python train.py --hidden_size=224 --tie_word_embeddings=false --schedule="wsd" --decay_shape="linear" --doc_mask=true
Each number is 128 + 32 x the weight over its row's rms, rounded and kept within 0 to 255. Layers, rows and columns count from 0. Numbers have three digits each. The size before them is the row's rms in percent of the matrix's.

# up: layer 7 MLP up, 576x224, rms 0.0419, rows 516-575, columns 112-167
# down: layer 7 MLP down (transposed), 576x224, rms 0.0412, rows 516-575, columns 112-167
# gate: layer 7 MLP gate, 576x224, rms 0.0436, rows 517-575, columns 112-167
up516 098:100088150135128164098128101165131153134100151090172097131159137148093065141151045171152137138121159149095133092094116199186077153122093152084123176126076109160110127075
down516 098:105147169109088113085093121127110142109098099084156129172094155159060148157077139160088088076044120140139084177168139125084159119143108131144141111190101130151137095146
gate517 101:157154137135153120124088099130149119118173131163093101148105157102144140122131126139110065072172159120095132189155142113097162198124105172142089136062126106097130173135
up517 099:056115171119128157164112182168165125107162101124150111140161066144144102140106121133131109098127118138171112151123144150104115063207179112104138046102123091152166130143
down517 098:167123115177101131147133109131082132158085176126126122201117117172155150144107139122192131149153135129089137165156166126123190179158087143166141170137145110123140126131
gate518 100:136168099072126094133159146088137137126122070117140171154116164144158110134123110114079160130104119121119130130114117102155155123122088130135142130135178203173071091161
up518 098:162091136149114171097109112079139106098109185146069186130151113106117180097193118128137144116066097167164131152122087165163174097178106086159165109156135165105113082137
down518 100:072146147163071070090084105154152143197109065140151076120100078152163143108106080132124136137093170181133128108113122134132153155122128142112116066076153084133120121114
gate519 099:142114109105127157198174126099099158123177135081073151137144126101096131169134123128123169169099148147200112110143141093149123107111176109171130145169086127088147114133
up519 099:158158165160114095130175144137086046175157130190072137130118128187136072175152140134116139109070134162138174104086193117117128126091152192165146158174095189101166128166
down519 100:067114094129114122146154123147177128089133138102171088107071135157130132074144120141095109137140151112118094180156136149125173096144051083136206105130114182138157077113
gate520 098:159060136128077141193134111144111132089175100080062079139148106196137106098076075140125152085087067099099121143108171102136140164130066121121152167123158145111129159112
up520 098:104125141120174085131099142163172181146162169146136147102120193082125162154155135122151079100102140105098076133098163156146098106122129174136152171122106098116108124095
down520 095:142076059185154114123205121114172150127099090066132085130114157098187167058127151165157116092131170196139121162128177150136121193108064143081117142150118080123147115158
gate521 096:146110090118145140156152097159129146137145146171152180146104060113135115126163171109119156069126088103144177121135141068107152064140114177160087194115151115078159166108
up521 103:145103147142087185163082175098093147170154131131098074089117122113070090069117156154121098147117119144117113164146093107150092088152103119120125114149118087086082177119
down521 107:177141087156127193070132101111157104078163188155080188176200113092122140124128172112111180087170097124171141154166109089102117111107147138100144131169127095124104142093
gate522 102:147089086121113145128139103088106137103147149131140088122169167124168087149117129115119093026142157103107079173160157136197135102131138116147154184124062126137174141138
up522 107:142177090203167132136102115066115144147153149110064093132066186161133141087129111095119158162077172147024124092093146135123116129066122150097109141075168173094109129134
down522 108:109098118097118139111167116093120093103154101108110114182141088124101159133133080160108173164142149169049153128108105133135138101092156189085078123171100163144128105163
gate523 097:109103143139106081056146138128153104129109094153124150141138055110123119136174132143123079209135133108102126127111161135119116162112093128113071142216099134129102119120
up523 099:152164165092141067177156150135110100137133145117079182121128115127169119132095163154179180104120101156128135124129128130080156077119077098131163130201097109058187151139
down523 101:122158126091168134078083136121137127094141126144111146084170108122176155123086147145125084138135138174085112129090120088169111085165180112139113143163117085093194110154
gate524 099:106118141054149181118152104106100079092088074127138139100121152115120114133118126105136153017174105154148083192169138106122161185124187091179122110123151090137109071171
up524 100:182163089138081110092076095146107139159165168102100049144176110138158099150167164144146148169108134105133138137141122084151150124143141130127118123152128091081111155191
down524 099:121138129146153176111125142084090096170156159135138141168110084082181136131133100166143164155116131091115178110146167177155149103136180132148136102103097150151105114147
gate525 103:147100047118122074130136151143069105127164161109074157147165101083120145179114079152146129118135130126098167119088106079148129150119099092149143135089131077131095141148
up525 104:147118112143133165181102138169161123142116134187142094094181199165127119132067146127129064084115176099180137103179054151121135135115139136092133126155068155146167112133
down525 103:175121060133134087160148131155123128139164103132069136154118153052167081187092091173116108105143149136095099078126165059097136097137154073141156110149102114131098136116
gate526 103:089120118101098097114188100149175129115124124173131065153195087177145141104117132126159134097079178176127110101147117117090124136151183131112120149226141155162115139091
up526 097:120104175128109138082088061137108083124150101132083137169122129089150062146127111054121118119141155177087173161178092122172143136146106166154078121079117073076166107079
down526 096:135122107148063110146173152175117089116160076099109133126147172117116118116121168137173138139089174126133135154114097081093157140126082158147069151176138109120153119095
gate527 102:135130115093154141188182137100100110121124053112124115151107096139144138129156172167114119130155107129116131140107127134089117135121114086178105141080088138170146068086
up527 103:071053123157129131190109101141162108143191114125107090144087178078141159104045135124132154083197162122107105135153164060064120183105104121152063195097118167140128143096
down527 098:133164135111126138132153160150125163160100163147126087093144172161145098131127105108129158165090097141087122163164122128152085134105177143132160169116128115139093148109
gate528 101:142118102140156090154118163180139124074137093139152148105175134093167147074169090141143090036101161100115085141086140154135124150177104203113096157100082145172136168097
up528 102:154127143120161126179124142123189063121114127131091123174111143199100136164120146159138105165175142137158129180168121133108136067208130109148128201084127139122080114068
down528 101:111110137120165111182171115157157112070137186096153130103163105174079103107092088145097104114152105116189134226170132099098179095196086127148133201137090162157184090084
gate529 101:122102110137147131115152150095155138099121117114090152176119136121108124108148148087139115120173175097146117155108148126115148139079132073123152121121096116065071073174
up529 106:183065148134140130169121126127149124197142156137121125101120166118157091105126171096165130125153112100137094161121110123181122120104068140107064142191093142183128171160
down529 104:147131142134096136105145132168156163080100126093100146165085150149106088161137175140172114127130157106116126128150149171086116147103096148136142176090152176170074089130
gate530 102:132102126105074153150188206152076173148145108150159166098094127152096141080118070197139095178111134124095105087131150181152186150125126086185134086143179137109120144133
up530 103:106064159151096123125144144110111067096170120137092169137101138098111130109108115072103103189130144139113122166127129132161112148068106167114146145136118111135157141174
down530 105:050131192075111173144119122111107178122124061083154149162143149103164168122108127118110099134135169114143114149143140128136131163124113125144112143132075135188061199134
gate531 099:180135086106159163137082137141098172113153201123161146111155140128148128191068116155117158158103136123160099141174133094157156141061122126158089143104093134094148162118
up531 097:101139158123119116185082112115094121058130184143178133193086128124126176077142123080131158122091115150145091085108152161156127099114108158118112145163137210115119081124
down531 098:135078116147104098151136109114117099153125091101138156072180130211143125147142176102133153057148097123148153114119123068125148077086149170140129127099078151140132147168
gate532 100:156151148108169122128142153201085155172097142146135123081172123126166112106120123180120055103133121114143169170099103153135183104153135054112080156130133101114067163091
up532 102:168189142121197129117095190171094135099106134118151112148185136127121120114100113146172109118178094116151135178136192159166113087199137119121068182138125070126156123117
down532 101:134154116135090122101144180108153114087089082100131109135123094154152194124114158033107123169148147128140111114139130128219092125131112191136117150155131149133181093189
gate533 101:173080155156133157178112163175107124128138130139125184048107086143114155159110120154135094091102151096085126137133119152105137150123137152137106127115085127089133144095
up533 111:117161100130074132131092064060069149130052160140173097116107169116143098113149119154123095106131182190118118141143124176140141125142109117124122128191151114184071121112
down533 107:135196127150114152071137087115095072129183137133201149112075122122098142149075120159159102141142180122100113093136164123073144161117148145112170173133125148114094136141
gate534 104:093173102115106137163157129159116134110115150133105123041125103141126151128057120155072133130075133130134200105126103154104116119155123144110156062093141153125152130119
up534 103:092127130128135139164124085133129113086119150171124135140111134123149099085103057215061134147154125152137095122109177194156140057113150119107149128107159054145151118093
down534 105:150070181165146143084155121145166184090111118135131083114070122123112146148156143052230157135077107097142167110145093076134153126122129161138108131098112135157167184070
gate535 100:124103114128141091091137084090095153085119099151146176084134158086147111161063177071113141154123108105140075150112184147069103046123118157148177130108117132111162128155
up535 100:135122122128179102149121115111152096148096106110070119094137124164167168134072143139065119153066158155131073089089119138110095082079127062092157117165147164137144101144
down535 099:183128125191190110105134176124141101130158152139117049127089138139123121071195064096173067144139136137156117110074150139141101138157101066144092187132189130092140156080
gate536 098:129151129101142137098161168133137150087189141096117112145125104131125142169130120129128133174107066132182111102122137091162178066088126159113059119113116132144136190138
up536 102:125104115086204145115178131139162108132137139147081090136141164129123166165163097089148135168088144106097122086163095120125158117101077098175180156094179112101149186062
down536 101:140115113064149160174125132124101109105117089109169130149117133081147196161154124083154140097172100058089122093090094171123116169076178157101085147160112137133077118102
gate537 107:148201113131157143141131179180119143119106183149056098134094170101154152165128135093135072090099046148152140082180095156122128171155207166154109188144126101143121122117
up537 105:110090159133095190153138097113156073157134108191083159080164157135170161173135147108144128165095165147057112099175105172108165109159136148152085136124151150077067120091
down537 104:151145079128127121134111117091158118122112184126129114146155116174160180182135135087111083159126102077119141148113106140136118135101132142090127111135052167170107098072
gate538 098:187139120102149122169193150161169140135176178119096161105113105131220166147175092127130184115125155102041109099111127050082159120062177129095115107112115164072135189135
up538 100:157122214080150084122123194159149125137084155162175180112076154130122109128150166165130113142146073227063135174127150099120151126150128123119155061124143153153173102117
down538 100:158165095157164119134116190149085138111113063104127109105155062108126139135118172154154084111166094183135184182143148165108084100134141124112172111125088128102159150070
gate539 103:131107126078165147066139180165082060178088097113083144092103090047139058114103188138085109119125134169151153116151058139110159185101134123143162133149107135138133137142
up539 102:108110166155168141147138138142090137094104021095160121151136104134144047139159165123132187143170092152169182106121098126167115116157108115097098150142137124163137150208
down539 104:153153206166165131127133126047126137067111123110131129158111128160110221117091142099114133088123162122111132151120154096092089141134090198124078100127127106166098080126
gate540 097:157120135155131104099110175102183174143078204089060174170142138119131193100143134109136110133099117151082196128160126140160099105119150114144102190162113099131131116110
up540 103:047056095110138088128124121141107138123092173122116148125076104154172165156085092068168111094156064195091082144112115112101127151116063082114123153155130085118105146135
down540 103:096185068118139185099139107151115091123141088083094163164157128113118120187145151117071136109179128151162108185082105129105159194112117102117157102140158114075077100123
gate541 103:176131135105132169146097071173132102060151108160127081102081170124100143187156147037173121119089172158099086111160069163127207109095154145204173126148133167144097105102
up541 102:147127146164065153198134108141123191082090118100109099141130149131114162164137116126140128146161088063105100125146087175117169113099090148184159092163128126121131088104
down541 099:121150099171105152143085090149123149075120169118138145120113136106118121163116136100196142139146164136171116085157162098143081145117083225132122170149132077085127158137
gate542 108:094120094197182066127108117166183098154124180150100187114168096135154149178129124082157085100099079096113131102173133114102162144183097073143130154095108119098088126124
up542 103:169097124105169070208108109105183151123126077140139110136208153146108100088118162155119104091144140107168158141070132111053099099122127086153142199138136101117157137100
down542 103:100130100187075085135107174149099127061163134149178152134178187090124119140046115104169087144172143129162093138115166092140152134175129120160103106094136150096157097055
gate543 101:071078170098132045139110088099142148102146125082125162143086090096164100129146139156180102087144092132139135143110142122149150116133134123109128125120186074106082149116
up543 101:121099151138116100139102099130160120142132106133118184164149147189156104131149151111118077076124087132131121108109079143093143108138118134147127135108167131085106140106
down543 099:142110159117114198146120114164138108129139214119121075118137131121100103155147149129109152159104124097108181146174096133138153124104125201147148090134128138124094079153
gate544 101:144122145094190129086133195130071146072149101128094135143152121090150059156128169185150120138104108161111115100139099149134133090113155112113104134110161036145120164117
up544 105:151114160089125142072145147099072127140137135169186147138134115100133161089103110165160129176129116154131174073067080108144145173120130128111132137114098105128156170150
down544 105:112080102055137163147123156151106123151145123145138137183139097142135119178142122109131143174135147119145174138060094163180112067128132099123137162121191040068127171129
gate545 098:146095138099120139185141093098101135146107098132123150080104098094133083166099099153127162137110104126099110073145180107113119145164102098135058129048059137101133167098
up545 098:111067077099158159137123148105101167110153161130157144130099162124177110176154163114084092176151112166113117152157135157121108074138134131105108152136173174133111115140
down545 098:064126119113109121112133170150140127109132129124154105159111137108091180140171190162114091063195108109108114153126077180116096147148139110123135078143152148138102091099
gate546 108:153140103129160181082161137134136120116124169147081133092115171108142141208132087106153101134128079169144105123190145113169151202117120069106094144132193071114098159109
up546 105:169136144103105081112111077120164147128162111084142123102136148093075150141139167103156157129138198169149157195124155145177080123149077111107127197094104080087138135136
down546 103:161104118117135087086171149201131130117145119118080160116130106106092144074163169160148145072167129166100148098116041154126139117123145104111120074100161128147162171154
gate547 104:106081098121102165125153140130141135131168167109151077120146121107174128173055075144132163177125052093123140104137175160145138074128057105140142148108172115120111108125
up547 094:183091107084112109108150172135125121098114126097115196098131083116112151151140184134153100147210146140087140194160098099128114215131176162130129178124140126106129107193
down547 093:114176116192154130124089118123156184134129175160128090182106107106165122110044125172151101180154066144116147105148148161110127077116152119139105157097198143086141124119
gate548 098:107079152104131094158161152124058107125131093165154096175158142167164129155178122201176145117158120123194082126136088108082160115113131107149107121076158138056079160183
up548 101:146152125058100137167082127086145125077142132130089148096119042135089064121113100138072084125097121179112116092129177188131152127066136207136183057106076131122168079125
down548 099:129142124038138142127165123134116089117114064113127104148144116108123145151157128119048111128143069156125103111148131155190140130098187147132099113117116168150087106122
gate549 102:192110115113167150095155105173115127134131109135107109134184168070106119117158132139132119132104079159106159141102179064203167133117123132157112109083132138110081096153
up549 102:087153168142070106168139104115099151134107134081100112145151103127142124140147160177182121126113103115082138094135102069071090163162139085118103113121104149100063173159
down549 104:141139091092119140185085110101115143161077120195064090146078091197066112113132120129065162118081099128124160157105127182109176122089147125101162126145086137159174142094
gate550 098:118159126171147080156181147162137083137129130119114085134149098116090103095097104165084104111110103148101121085149130128133139108121178072155171098124045097115176155054
up550 099:081087147138129168082143164139129146128097166168184123101135132107151095102098171160104118129151145060103166153180181073108121137175082157124166127168160099137161118081
down550 097:131171136133074110131107102128106118107130116116111176154128133146106161165106134103180091145124102068128107127107113136156170083191122109186091165153095109137160206090
gate551 096:151153153123138110053133128040117103109097124127145108190126140127119139135142166206132093142124108120137140121101098127136135099136151112079141141154148075145135192095
up551 101:161144116138096178181113104088114142114130128147134101100115092133090164146159114130152143102110125132132105089142143140098124119109146133165110157113144128116181175222
down551 101:104102106153147194179119131169058138146171179089144150099098129175125077112106056129148086110138106134131132126113202119167159170118144157155158096134180135118162133109
gate552 092:121111081093091109100133094129130091109130114129138058161113139135151154116126116150149135112112139076079152096192172079112097146125141096111095131152088135113104192117
up552 097:119157140135076186150082087145165128170091115144126177098127172146179108099148092146171141122106146053060137114153108151077138111117110092135164089143137059142137138097
down552 095:118168121128140077120104111169105147124137120070120141190188141095129134142119117133126072120155110146139106067065102156124071117108131136132088114109085115100065113125
gate553 096:094091120067122150160149091118111135128162111121098170151171101114121148168106105126066152161119137125148110159150135081142149096178112139139097109104089123122148146163
up553 101:076127133191066077155094097145080176142089156134126036107084137166168082123120133133202157135134105099072132094140106123122115104128147172180091139130119169146128184120
down553 101:156098128098130108159125062107139145127060119124161102193159122174163176088123091159072104175048140173181098134077151131121108104172138155136106107090125103083175131109
gate554 097:149118173072199127089172153129177177096100044127136129181161119111093195121096120172184148120148152086130097126117112144075142161204154128088146142130170130100160216112
up554 094:121098157136103119180082076152111090138150189079049155111151154086186148165224120111136131163102119129148194119122164118143166108111106127097130146148144121112124088043
down554 096:179143116085115043088119128132075115161096130085121162130116128113132116161109137144114124202138137120138151083128082107129170125091129123111057148041143109164120165154
gate555 105:192095117179156137094123070156153146126164116175079066172101106105155113146119079119140035135088130126105100072132136209111148189145157142115173130129179120078100176104
up555 103:166140090140093139120156143203094102111101127176106156096100121085064101120154115177131164193113120137151105124167159113113122124166170116127185067132166083126102150133
down555 102:158160091127147198075103104114200149119148081078096116126097117122110171112088117094156143123136076179161149100104110109094154085150146161102156124073135121146099162116
gate556 101:097124127054147171164168102117165088128165122185128140138148157149150099175166201085143140167165178105129107076132160128078192106118118152118137105091161122138114106094
up556 103:098137109107093175203143160132143138116111118157131134113153171154140104136167126128124154186127112208151175048039121171115133123086109145141145102144142185095186102088
down556 101:185108079130151110171145095102117097123177126105097144127107095143127112100138169125091202129159148123108140117120118166110124140093085124150114101182159099128093170085
gate557 099:147142139075165144125112132158107158103164142169116157152074088039125162114141104183092139163167142151096155109095133108147117091146125142119158148180204213150071160150
up557 097:069139110150109101118127108149143096184136097104121098090167163150162130139097089129118125117119051152127138105106124118139112083203163111120156178147101181159120112095
down557 099:147152110147145142071104123163138134088088206157133146123156115141115129144112121086172116118140150102118134153142121095153125180058021135150133070104117145080085120098
gate558 093:114116145161186074132142102174116147116144158132150118085150167089112129113134199093126134138156102097094099076143149079088108151144165129097061155055160151112151072170
up558 093:166136094079133075106105133109112143102146118185150158056163134089120092103170176130114107072132200107183133158098109123032196164150167128150092163120139117125162130122
down558 093:107132104131138105137090074114080118122082162150133109206122160086121074163090125116134098211162052121103128071149132113129103092126131145127082111135121158074131077135
gate559 101:084135170143167128166185152116110100138079114104066082079086059094092114155125104135060105108117131144115125155088086139136127132157135148197167150126115156136097098144
up559 102:143090156131130218131156122143102108083145167166103124138153130158098156218059092093097071143071139136122168142164219123089121145145053076128110130128078123117145099104
down559 103:151125149136128216124133155136104046125155163120178132128158177129241148100127111088127200089078169117129161145113170132113144122179140135160140144086167182142085169078
gate560 093:120177125122083145124142196121133183106115071157161154158196114089095116130195120129141168158148232110164134135141123154093170155112138137127183134105131122135118110153
up560 094:144164117099089075095137119162155153088128137074118017145160093098166214146153150147098123185139088145118158116060133092142106148143120094133099188126125136061159146124
down560 097:106169150141123135129135145155167145145112050181098116083197152146139100133182086143156090133160165116105138127074110091138138214107148086133168180139104138095180101143
gate561 096:090097093087118164161133138063151105099075083105148102182110108126152121175129097184111126122113108185128108115120185041124172101119086118101119119188088088129177143125
up561 097:144094111123137130155162159106128130122113154109116161146130124100107186149102165088093175122066074131136121140093167048150083088108158155128107122104106083111160131152
down561 098:123132138126121110163109109164118110114170158212120109178103139091034145125125146099112096148144089110154146152123152126154088141106111118127107162158132102143148170222
gate562 092:123120144175149076095137143075105166102071135124169157144153071133109158124144095196143121107163149138090136082105181148119126146162161129101110100089115119128159060139
up562 096:121076128099166109053105204155163148098117073093154175157166110138191085117109154095197100161113079080138096137120129186107136150143132106154108104108084156086109165109
down562 097:085153145150114145141115093116122147113122100155108161133115141122099117203171089109142104154126181181129081131151154148076139131141131098158101141111143183069135124152
gate563 094:087114163120129159121105144128186112150212116143160097176155127127106113074142098151158110137055192126151154095121140169120169137133145127178100100197158158144123132144
up563 093:180135033099145116107105133167127125160143103186114142111125037109114143078136126104164116175164119119154088109120132096165122085052171134149120068148156157120145173149
down563 096:068165153136169142127166145152138172128128090144126179119097131095146182114165110073111109052119103141159124122100125143150135126109175102126166142174140136116118129148
gate564 105:099122173099151121148038079106130122103162161109164102134132170123123097178112094127105099134162106117111122155111124099162168127169162111174157162131075137105116123137
up564 104:145103103133108117120128093172117098104164203104171128123133091141153081154106066087125151164065152084084161141076078152179176112090138132093188097164161052119142145100
down564 104:162139105106083105157158113125106162111122089109103131151079118170121128144094141101053100110132073176151167138105138138194134124111143085153133163083081127153123093155
gate565 101:172107086101131098106132123158073073113148160182096097178149132147135153159144150135124137159156144103170158083186134086121121200152135134168109116098106122092183141028
up565 102:148161138141134065195138131164164118105088104160115112064137089094118135062165107116073150081125138106152110060129093117097136065139176142144157120146130113119141165117
down565 104:151141167128130095128108147095135086134096119173100112129172180076175137073172110174062169099117085144124167041120139103044115064082159161129077182139122115151140151061
gate566 106:162094087093119119095183158071123120111144075142136205120157085167139078150099083133169134116127170111126108114134142114148158098091157107149135080133136196112142146132
up566 104:092059125127083115166115105170097128123111145136168159191152082130133109103127038137188096142107115143077171095155148075132138152153136106132155105127143155095145155077
down566 106:101143127078171168157119113130133167149086164100125135159140150084141194113156175177037103138134121130076113100129174168122091128099112145175113135143118174132150146128
gate567 106:100092137122095139091115100152106137091162152117094115118157149119129142167105098134148139104115093123103087096153129124144145126163145169140115143080196111155111129085
up567 105:099126184131126144180116143154116151160165126120107127141129145146158096106099176131146143117144092154164115185144120148142152127082099163136177136135074127092089095179
down567 104:157111068116168161139083060163163131125127156105172159131173156155094114084159121114116117093172105080166139133099121103182113122095152128099136059100182151145078132200
gate568 103:113157136129124088166156199111138064143099107139146091128180156132150139168101089126140110066070117147135120064096134155135150143117185112175167071127199118102121117105
up568 100:180158073139132132059103126145168155075171161109185144116084066120085139137165182188152097164102138186124036130152153131151138115151076156075067162131076116160077152134
down568 099:124162036161156148157124145158137128101097118158099128088109056125006148135077133170043115146116100134164115150169158148110145094131126129082101132105074154143164090059
gate569 098:106141086121118106141116082176120153144137122117113087196104125105150178134111150089172120171056148111112176103123134165132148160127124123085085094142118158087078184138
up569 096:117109161094071120159144105141054121162159105109152121140142075077100114163124092145125131079180137162140083143111141072126150116125134105121108110081166111138133185164
down569 098:129155086103121171110111118117082145127108174098189073162092168106098149085168131127174092193063036110091123085109114122127160124073095102137111183132060131112153104133
gate570 102:175153069116131165120089115093087107094148139151119133088147167109174081136124088144114123149107135131115170097134140179102175125072109115125091057202166102112175128143
up570 096:172075142105134117122109131135098191121149113153151114097133158150143170077188111138108165087096151118111122120118165073043152148085070150159188121182096171156147176126
down570 100:200113123106121082206120175179089122157100132120096115173100128124165201111145158143091151140143113103070114067106082153114097162100115146115078165118152168161120081141
gate571 097:153121133122135116117183083086149131144096126094113172114114158116091045123109087178122123152120112127116196183180136163140145077090102168123100108060169070145137134127
up571 099:150090097129158141083163138121098140115130126109113088148127160088101138089182131098173116113139100138057132139040121101118112084185127126121152148169141145061097127138
down571 102:173136117118088109104091150108122127127199133118145118078159126150191119108115098129138159148140144130120131144164163155135117117163106089156128179092142109107097128130
gate572 096:168113035128180127082145128122157093145154056148138094139132176146141173160116163173109108176124109107131128078091142149131154141079175182147106141135125147124113110155
up572 096:110104118132149069085124120104143097159187070106193138163149162123145124125081132189080166128199146125131141131119158134138072111105203144122093058162135095166066116146
down572 099:098065160128166175119132036079060107105131149103167123150174127109128127094060111134140082065117156157178098166155171105109059074174161099109138058160097137123162153111
gate573 101:135110113130160142135105131133122098101100109116155142148127107094131210104121184123089081147153060086139126124120101123120153132165152157111127107146185088176166142121
up573 097:120160094132141214139133114102147157138118135159076097103148149105161110119110191159160160187117141146120141132183145197097099139133086090175131089183209136139205158155
down573 097:159144139128130090118131098095161175172133081141117104188158161096123125146066145143100159099151126090135114124108152161145087173090107104082127136129135163124110059170
gate574 102:153096143129138120148149085146116118147163133157087165132181104073101114124121178162122076113172048131119128167112155143105167069125125105094090184126137063122114124082
up574 101:144144106139156140136093060054165130094128115140112044101086213151180150105150152127145194139115106105126092110153118173116136116107186115135171122106123140063165151139
down574 099:158185117152086191150123163076107111079136140072106112150139117178073145139129066209126079162132095137095140099082168092110113131153139134130162091114105136148088121111
gate575 105:120041099125115151097201107075138156160199101111131123072131145091106135064138111130139086104159187104129112150089159089142189122125099152120158147127104122115119107103
up575 102:117126141166158107121119132142182092115129125154068140129122152186105106168099078105145162112097132158129161052160074130126163151113135214157100145096139122174132089049
down575 102:059117133136103082100182184132147165096073140135137125182109101175109163159121085142154139153161126138149173143146123125117147123119174109112147060079163136128112167147